{"d_model": 128, "n_kv_head": 1, "rope_fraction": 0.5}
Each number is 500 + 25 x the weight over its row's rms, rounded and kept within 0 to 999. Layers, rows and columns count from 0. Numbers have three digits each. The size before them is the row's rms in percent of the matrix's.

# layer 7 MLP up, 384x128, rms 0.0874, rows 364-383, columns 0-127
105:540524476433560518528542517504502564500519466519502519496514528516509471513515489513509531514514488509502524470523493480512486489464485494479472468463538506458463498479477492491537468489496472508478515534477498482501482501513477435513474473530482466527466488493506484513491500538495483461509516516508519503547514495532470482511522493508566506519547466473500494450502492512526473507524
106:506478540509481452483540514519518507444510502476568489535465468528532489478500431524477501492427555511521516498529496477499467529507504507497513516507483470477527468509477499511522522472550498514503456520518496543479497500507491508520490513510493523496527497504498474531463481504449518492516475496508500491515513456495535517478539529481510503481500534485456471550492511497489512474487
098:479523527477467500568480492514475489500470472456497479474535475506510490470490535480476470514483508479487505491468493495510472504467553508556460493494497528482492544522501469492514469523488544537455501515495472471509503499497502495512527498547479513519531489533504458487498529487521499531497521492506489511465490509536512515526497456526494418500538543517468524494491511536510453512510
107:482496451509505484502539508506538508472483478479519510496509482488525512543516499478527539493501533493496551495509506480478508508460468463506477495489523507502493451507507489472519505473535556511498519505445495492526482451505465497500431519533491480502548485493537493491453494440486498495495492515470475521469454509557531526472469498526485508460502494523456516484507550498501486484496
114:538551478513520480476507514509470545508525517533537505496518517493512554476521444545493472486531501469532527500533496466469510512457477515495469517470496460486522447488551456541516513497485513481468487495513527490548498506510496504511486456518554538481505489511489507491469454496495500507484502519494499507539512523470489470525518517465496496525531528507449509528528471494493516529492
103:505522511510497510479519474469518469491553506509461492545494542536472462493499507506565528491539501456533481512485494498534492512483523560459524494507492530472472506465489495524478503524460543513531500493479484498537458492488509453525519465515511518469499512551487506499508525539477525498530468548511500448476489528511492528510481496522477510549485513510512529525484481517523473513515
109:459522505515480522486505491513519475502516505509519513490475490510482533524531512494532510532465540491449500502483492521573497454520512492482505508512473509517527514521470496478521447497482515463516506468491489474519521470483450542478509487462492485513488493517519466480508489509481483510497490498527562502491479456512471462485546523511443493506468551487501477507490461539481468519433
109:472523507532477490494506512544507490500491483513540509504483505496513514501523520515504491469482486496516453519463501494488505507490497470499527515482493488514522498465493489493506462464531500465476473467507542515503540499477541516528504538542480510463488532473496505507471467459490517534454512453509455557508529487490482499546493526464466490463447473510465500505470490569466542481539
091:506485485500479506511455487499497531506513518477447533482536480494489472488525483471504505469513542530484519542546510472482507502532550501491518494514530485539476524463500504497485436511503478492452542468498517485507487512507454482492497509504505502476489531474548513480499506453509467528519475512506467499467474499521503486486479478491495491509460565487496529469548464570505469487488
099:512519552506449527559513513461515541523481489505491504451545559501542468521490498510459487505470494543484525496527461500505515557495492462474464522496506498530513541484520482506499502511468526506491481464481480474540515524517494514512487499458523539523510473458496491495483503516487513484513504556476507543469477523511503493511510498547512495513484526547511498485517485508551485507521
094:537501567549496488514487488522507519502551544491501501519477495470477468464502446496441467496476501507528519491448532509488493492481488531493495535483475506499533517495518494479500511546512493491481501501533459491509479501473504501511530503511508515493544513495492452480482500555511522559504498512519529505473534495494505527523498476456451488500483472478534511466534506475491560501463
098:490493556513501524481528502519512564490519503475550490481476481501521514482490477503478488477479504521475493522513490503477525500526486486503517514511514464461497518471502450517479519543526489479473475521512504490512459512483535509533487542545524497521496459503496511458525494523526546484472468470477495506495513501458564500491464551489452474465486491535476546533505547491495468485480
108:503480550503515499506508525501480480498537486479541529508486477477524477507535460510560499497488500494464533476525525471449455514473499515529515561506474510499531510524447521504476485460489518486504493462522486539547481531513508465515485554457504495490483530501507484509517539523512523465476470491524520497502465476504530485448477486498534504502481472547493512507550507494481512502480
108:527491458521520496515449505558480520484474511502461514467497553514518470480504485547519525498472506458494477535517518503478567511492451518491494512544485514505456516485492497520512459492540479534495538508518462460486471526469524495482503495508503502472468510464485483497524468470449471524527515497497459499509467528526488505517461513520485475561490522496470497493506477514518508488489
091:490549512495500516483500508519476450522530497515457450473504445479503493472484544540510501514501470471487486500493474505524488472525487487520518503492516475518529484517493543495501564443560492560484509512500536521523501525517468466504496512502513514499488529480447503532475447532483490492532536491522518499523494495491524509490517548532481507491458493515486468485478554487498500523496
112:516488500499495484495508527500522522514521516501469534518476496509520471501490465510518476465506508489538500513479509503537463510477581485524532513545523531484519487477461453484482480504490529462516542464469510451463517501492496509547518510470543457535508481460523470499540506486443479500485484460481522525527516488492500459477488475487541509497498553470506498501458514510532497506491
102:448517453472477504408458483539496534522504515546529468461522504511524518483501486525498455510487552485499496475498513517496481463495509498494491506491570515508469477526490478533521502482512478536537509491484503508522515549525500547530449466498482504541521478509534508484500487515504520477506519495502495478488485505533486497509518486545509518542479514514511520475531474498540504513486
101:503499506471459500527511515481503464468467515499519523540462488523488480534561494532496546513460480456478496515512512505498499493479494503524489478528482495463528509513451507508478470465485491474501508479469475503493494541467530511492491461491497459476526474469512514544532463488473465510437509498502486465508504465503507517508474555463536483530484477542475483492540531490525539501515
099:511478454461465498493494545488519485512508439500471526546535485480490495473534504520466521504501480500514457512519528480476490509449468489527500538523528505504445484489530512539484522529507513531480530484497471459485529497465497470508505508489526495512503472508482494497532476491489498489585509485511510509484500510519507533512534510437541518512522515510507542467534504465514502456479
099:484514453483467465539501462549460503498455495486508474484483486499535455492513499490528510484489509506513561501516507509486473499519506523488515465487522502506496494481504471469484529428503520515499443487504507511540478494540545482521490513487542491531483537489438503560456473561481526504492498532500521471517486474488506492480520533511507512512496508498531522472473498499488499461524
# layer 7 MLP down (transposed), 384x128, rms 0.105, rows 364-383, columns 0-127
105:477513507476511538529514496494493513454443519503490445503440473484507513501547483493473476477492509526510471507460523499503475511507530510501508469516511523448521459519518521527514449470506487533511482461475471470467561520509523489529531478527497561513478533480536514476495485505484498516509518513498515514490500483500467494467536477477498524541523464536518480488499522462474470524493
098:504487489473496493489509468524517523498486487463482483513531522506469501510513526491488526504504543490495510459511542480517442497501490501530511476494502567498536466592521509489516503536485501469453510528479497526475505495479530464484502524512494550501476516471513520486456527478514516507454505527463513490508496501533497517525524510458510519503502532493446490463525462450518547493511
099:472485544481509456456508493460482522518494530556506464500506511548507492509484482516493467494463509527519506551531495493477531469482475510502469513496541487457473477530480496460507513508449530481478488518513540503499477503509504500484522490477515497514502512462516500459552472536513478457513516497515501523463498499494491473505503519510474527480520478476469500526500526512447517412524
101:511491453467519485520558503502500490498519511510504515481493494495493500525469456455468485495494500463467500475460530528529500455470489500525487541496495497510502507569492492538511502488559511499487517507452515480524469453495497525491508523487497490500507466477459521493511531480495498530477517466548455524502450496535544512504540520523453488493495497542536467513550500495522501524491
112:540496464524502533524524460471486507534542499506494483474545455497505529483520480483482504511483516537522506508512492499514466494477498525471479523491515599501502490573523533521521506524466498493463465464497508473506493520501542513515519485535502493516515467493531478516496486536539512525495523513508521539511532466508498543521501458506492462524511527476532496533519506521518461503507
107:504478474483512519552516505504518531517524487521518475487501485471498483481505554547516535480519525537510471471501481483460455538501516437536527503480499377478522478466543516469477505475517503501535502487511468461478507524514507485518485498530516491516464509467516518510485477488515472497481507487523497498536508495472504507490469480479521479502527491521506498461515479511510498472519
105:518472517497492511520468535474492460492519509510506496523480485535461488513482481492531521497514496459489488491520499509507460445489477478485518479504486517533527471551519479497556490532500487486509503496516484512481454479506498499493506510509443483494433522537471483528539494434500481527478485503485511484519519536469507507483526517484506522519481483464539470443537470484483541500439
106:548494532491473469512500478541525523506480537516495512486513536497497533538519521499487457454521499502513516513472482500517503480459507534506491506505528568522470503570398505474505499513518501514531481533464550516449524479487483514513503551466480536482524520527504502498503507507511459483516475492471467514473482488490489513489506482476536485505505517486512487516521486471500486500506
094:487512522515549533529511492514473508489542489520552512541496488509463472507537504515497460539472491512498513493493511542499519493464498505492499515499493441470518517515527477486508553500469573465514508502498518477466482508498534489495486486518520539477534502506465545518525468529509494466535486480482501484486439464522469518517495504503508539477499506555531474480540481518523530523516
100:535511463500491519513493490488485493508485518528478508452493515499495485449508500514531477467476510488499500527436510560524512520525547463491513485437518510543498506434506478493470515488491478515532483512511464488517542466503467529500497508476543445487554491475532537527495508507504485512541516509519477509487508532459536542484467494478527466511514502478470493504507476505492505492529
099:486527507482532488502491449508517501494520487488519490487500480527478512500538511472498557523515515520483415502450517481436505493474548482506520487493506503510546543487499520484497503498509532474475516523515461484528544530499507489522449443535492493536556502524493476460492484502470507480461501476479465497481471518463504478510521541502495484489472498523496477504489483481530511467483
101:503501519479530505476504516518471470470515504468481533484491487545463483476491473485485492488519445456496444481489502511482497490518502470524509509475459521528500481514485499540525481498456500500494513450451537506525520471492477483475502492482509498512525470522505506517509487499465490503476480466539518522438503490490494517509439494549516501468565501493461541534506504522449544480520
105:492507497483497439470470530500522496465475514507500544539466500511468544514486489539527539521497530519529512496510478496489485478466441506525567497470484492469440477501464504538484516492502476518505505515454491466470505469490544525488501522486505494534506502463483463529487539508519486504520523475481499469487542501499521521480541470476482490527503479508499471505486568501484517485514
108:533491551480516503491529485468494484486426509488515458486484522521481447493520500501526508532492505497505466502526529489467488453502446479543477504514506521515497533525528485492466522451494515488510471497505496529505508546543465520471508464527501491487475518514464483502524501496441517524474471503493524541513525529516471469475465466502505485539506525508475479546534478509470516489531
090:503485492494494487504531552497590523479491509498501511533475519479501530486511526500472509459466511538525542473502509473467478487502501519469476516528518573529515472452500492514496478539495513427501480495519527474460523483509493523545479519541484511527483542486574501467504523479514476516523481515514475490497508502484486506498474463471509490526508498514493503514512500510512510483468
111:496522515479475511527512510532489488521522509496447519500502487530493559521501476471458515527519495483497476526521481507505490524526548475486517507536519489479548491461507442461494503463507482525495521524480539456485505489496543502508490512465496477533533545457522475466505496480477519505527484511564499477501476515523511478438483456506510493532454469492519494468455491485508512510480
105:486522462502470535524485535478441505511477520498490497528497451473498491499532473476491476513478543483516458495475510486534479517502516469474488500514533530504491523504484501496493486492458455482493475511490506543494501450472473526474437525487493516490481509491537526479513515498462507504478481500459542511532492536522517487485501473484507480495528538460498492497436439524553501520532
095:500504486501488500494485487510505477573537538549458476475522478469531454478517458477532493534498497521518451583512541517482503453514509520501494489523553533489492508493512490492487485545503522484545492468476489467514489483506508458517535486470487484535504482506471515516512520445504483505498511499502477463502503489504514490479530535540497496506483526494520471492522499492487470554518
100:503491422461506503511528558533498511518510483486499469480464500495478478559514484446503525455522514499527486524510493506453545484514497505506515485481504466518502517527478479494502435498433482522514504508480471507492523524452504491491506541524510503524540480508503490493532477512478459529498485494479457480527459491551498513463505506506510526461493482447491499518493497476488505497483
100:500486487502527452496504493506486513502518504541548489508532518501483490506514490537460518496481542478513499510470473517469514495540533514500501543549499436503570510512498502515518492514525497503494467467525493505526512555479451560527474490522481508521502444525491466489498495532538506499483543507481488512528509540448520507508518527516517506486476458543466501520528513487504507536500
# layer 7 MLP gate, 384x128, rms 0.0862, rows 365-383, columns 0-127
104:538501538537503519511508493491512533504529497511496494479467488438532505540472495545465451492482490490524501465498481519478487496479440473486489468484501471467528539510497468522500538513500452533491505482489536495492531518500451533493530482538518498504520490501475484480465514490526510509489470468475470539523482517455503515535503520475526516471485457505504519539533516568507477496495
103:504499481502496483547539471512514509496426462475494511469450523489473481463503489485454570579500494511498504479526529541490503494508468517510499500486460476539459514439490494500507482502523524508479457459495539499508486487481521480508503513516471483487486494466502548501546515503503474507499466512478494489496484487501454475494511514509492515495492514542524472515517452507522468511509
098:495493505480470460495496495508499512491522461517524481535486508475514529528512529536440504532467498509547502497516508524465484482497510471475497550486531473511537521483507470476517503497479499477467518464473487496534482558505507499500474545517505540532502495493533493531483498520473571516464450470486539555508476492492490516483508547521483507510520538472494499536506476526455490484524
107:499519497467478463467515522483508503483515481553524503499476453461515497534500545504443500485457543468483498481485527506470529531522504488540534489500484450504463454452446471499471452524504522520481524523500459506513511512527449499483492479490534499512493478544491474479511478509504503514470472483498499489483505488472446499465510514502490477507501467474472529472519502490507495463466
095:480492499481488506464480489496523467474511480491514492492464488478510520494532474507525472479457483496519478532475511490492487470484525464481488482464455473490485506498459481546479509538502514492477514497539585516510473491499539488530474499527494504545511503454450463486500484537443524493499537523447522484522468521496461532518520536496482515513482498493528530486476498457467495478476
104:457493555467475525540518452506491511498517522493501522508506489468499520524543488518458505544514515487500515474537532484525505520547459507478543485508430505500534491460478478495504469474512507474452497487494509519508497558523501509499469529496544491491482475538525535488468514531499514537486487496529472490469475454503499519465531515537537500491513529504500485529496481491537471502524
105:539511519490454542479529493458504523474504518516515491523492471520490476522511497509505447522457513497477509488523494467523543510544503496518515479492436482497497476488530485516518488517503480543487522494549533521520465513490509499528503448539493499529474513493483470526495531529527522552522494582493490549473491503492544488465523525490468487491485466459462500512507475512491495492499
096:484525520539519527499514470478521499506515518505535520482496478532507505474506504520502477499497483532519498476532528467476489501482465502462500467467516493484498485493487508479471519460520540457513509493470494441472516536466537506438534486519504566502520432470522500505574432516507495485555481462496490509507514485483482525500475499499516524528473498537484483498503491509501500511526
094:514483486490499495498513488494490482483492499521468506475501534488501479468533505531518438439487491489527518486464498543530492466503496479469562536449554474541492515491463525512534497507503436460479481514541510525495515486464502505484518541496515483473560505498521487531486498504539505531524477480514501492519458476480506563529507537479506512521513499474492506517514537513485489484500
096:462510493537491494484482479510497517517530488492474525506505452491482551534473519520467520525526483511463484518470528474499498482455539483513502520496492455565534548470515527509512472431503510476481515489467490512532516540487491516510475465499465476505534481475498495503508503532515493493484490494523479460503440522473540512459451530518461506517494508519507529470483528520483509492477
097:532504519486527488510494485491488498482513460487483464510461499489537500478510481489468467475504482440523472492476464494478503541488524510491556537499448470522469515486479532542528457512512477496489542531466511500520467475489512466499490495462534512525517508484510489520515488532490523508507478550539500514507501459545512498538478526474533537479527554458493493530512501470487526463490
101:514487478476548511513470516494489488509502451512495501528520492481543492504522514496483478536511481535528464484498509483526515489467496487517490518490479486523508483475528484520497483505502472496453499447536541506526479529521517464519501487493521461491483462503486540465510480463522504455500481530491494510507496526440516570556462502547466512542538487494444541470493515508530498507501
107:490447442505531487501451509496490513499478516510457512516526469523512537456495491487496521493490477531536497497492488491520479508521470525499508544475504460493470488469501494507538494491484477475456530507509505498528481530500501528473447549511481522496523503474518482441494500538566472528478509565525514486468460502502481519540539543475485498489472525513516529498489507502476516509476
093:472487498514487491505495446533451523495522512557469481470512484477495496491499516463489495507499527494495502521483492549526489524508528521496512470479449479491510531514492508502528535453474502526471480508516500515526512544490454461463477500466493536453497455500475549524472443478477515496487493488556559473506483518521522512544498487519460504475506465490490501512475488522471490475503
110:447507471529488500458504538508507525527478514489488533492454531447557478447465477542477521537504524504471501497498501542485485470471484521538511493516528478535503534453463466519503526522521488453468518458535478502526506535526470498495454492517511552499494520478489503530514505513482482515504525480510502534506438503483499500450532523522502484514503512497504500504518502512493492480490
098:528511456503498507543502482453491497491481521521474542482498513439496437537563502482497490547491492500517481479453491519528495475515464466483517492484497456512480532513476513517519536516486501502469500501538505522525533474519485502467487483505490459444506442492489488455488522530502474540521511463508481480471478510453509506517501460489502505508542539517490484482520491509514529520487
102:539528512498489522489512484491474487458508476521531506463473494537559442486503488552485566492495460526526486490516472470488515462506498482534502512540487488487492501526497520518491474510454453515436558540541485492503478533496485462513519481496480536492530491505527476490538475508482494477515519504502471532476469494512489492539528524468523487501518504480469487463493486501486508526521
103:569497537502473523479493502490532502503468524493489460534475480480533480513452510480488503508492504499499486481512458518479466514480492448547492517516485502492499505481520488495528521542502503499528471528473501541441482551527524479509522463524502502516497454511529486488484532480488511476491459503510458542446518480510556501503537477481509477520539478508509501462508556511501506530522
098:538497516475489488486460521487517508473486513486495459506496473500545501501537484484490455527478506477484480478473521431531506538476478501507503514536472517472520487513463538518533470465506480501523474478490456558532452506510495503488511495485529482513525479517514495492527485534555496539524516514538474505477474502525511546536501507489527539526502503496486497495565484481546466513525